Part of a small language model's weights: a variant of Adam for these matrices, 117M tokens.
Each number is 50 + 10 x the weight over its row's rms, rounded and kept within 0 to 99. Layers, rows and columns count from 0. The size before them is the row's rms in percent of the matrix's.

# layer 10 MLP down (transposed), 256x64, rms 0.176, rows 249-255, columns 0-63
105:64 56 40 56 59 56 52 41 66 48 58 41 26 64 56 38 53 54 33 35 64 46 66 70 42 62 54 61 41 45 54 45 50 59 53 49 42 59 37 36 39 39 54 56 49 46 52 58 39 52 59 44 46 55 36 55 58 41 29 54 62 59 41 36
099:40 39 54 55 50 44 28 50 56 44 53 37 53 40 53 49 47 46 63 39 51 48 62 58 51 54 27 40 44 39 45 44 53 43 60 55 51 60 49 59 52 44 43 53 60 55 36 47 42 52 62 49 54 48 39 56 44 63 90 72 61 46 59 38
109:28 68 67 42 58 46 38 56 46 39 44 51 68 46 48 42 54 42 54 59 53 49 52 50 53 67 43 41 51 38 49 60 32 49 82 58 49 60 48 48 46 55 56 26 50 52 59 47 51 54 58 40 56 49 44 44 52 54 41 56 28 43 49 65
098:39 54 56 48 54 47 55 40 57 52 49 50 50 57 57 62 34 30 62 40 45 72 46 55 60 60 48 44 54 57 31 24 61 38 50 45 49 53 54 50 46 59 50 64 50 45 61 60 28 65 36 40 49 52 58 35 46 35 46 50 65 42 65 59
109:34 48 36 41 55 56 40 60 47 34 40 46 51 45 44 65 62 54 45 38 32 50 44 46 56 62 66 56 45 59 49 37 52 38 58 67 34 43 53 39 52 40 58 45 61 66 50 52 48 50 53 61 40 59 46 57 46 57 55 65 40 31 52 78
087:55 38 56 49 59 40 62 51 57 36 60 54 44 50 55 34 52 46 75 39 52 53 58 72 34 41 38 56 48 38 57 51 56 69 48 48 35 37 41 60 44 56 41 55 63 59 59 63 59 36 40 56 51 42 65 37 51 40 51 35 48 40 40 59
114:44 52 49 56 36 56 35 55 53 61 52 62 50 54 49 48 56 58 63 44 54 52 43 44 61 54 79 47 60 33 36 37 54 61 58 59 57 40 42 47 36 57 42 51 55 49 64 43 56 64 47 53 28 59 39 76 46 54 40 33 47 44 44 61
# layer 10 MLP up, 256x64, rms 0.192, rows 250-255, columns 0-63
090:52 45 56 50 27 43 46 46 39 52 51 38 41 38 56 50 59 56 63 51 61 54 41 68 50 73 46 36 45 55 47 61 70 45 42 53 44 54 45 58 54 22 68 47 55 47 65 38 57 49 45 42 54 64 48 37 50 53 62 36 58 47 60 33
112:56 49 56 33 49 53 48 56 52 60 45 43 33 44 46 46 48 48 50 53 39 53 57 52 62 44 41 37 55 75 54 47 35 57 53 56 61 44 48 52 25 42 48 64 50 59 73 42 59 49 44 75 49 56 48 30 41 39 57 39 74 49 48 50
093:53 36 55 60 58 46 62 64 53 27 52 42 32 48 49 56 56 51 41 62 48 31 64 59 47 63 39 49 59 51 54 48 63 61 46 55 40 39 53 46 30 44 53 40 40 66 62 62 41 37 53 54 71 54 43 39 46 66 45 49 52 36 37 44
113:43 59 62 36 53 57 52 48 47 58 52 52 52 33 46 51 39 49 55 58 47 52 41 53 67 45 45 53 61 48 40 68 61 26 40 50 71 24 68 55 47 54 43 56 42 36 63 46 35 56 57 37 53 53 51 44 49 49 51 33 51 24 52 49
090:51 44 62 52 39 77 46 52 45 68 64 41 47 50 41 47 47 63 49 56 59 44 56 40 40 65 54 33 42 54 61 54 47 29 55 56 34 53 37 50 35 48 60 42 55 43 59 52 42 36 39 65 60 44 47 29 50 64 42 46 62 44 61 49
114:63 38 54 40 58 58 48 67 60 49 58 45 44 50 49 43 15 35 53 55 27 49 50 54 63 46 53 25 55 58 52 47 56 45 57 53 43 41 64 39 45 53 66 61 39 60 53 45 62 51 49 69 45 55 35 35 52 44 51 45 53 44 48 49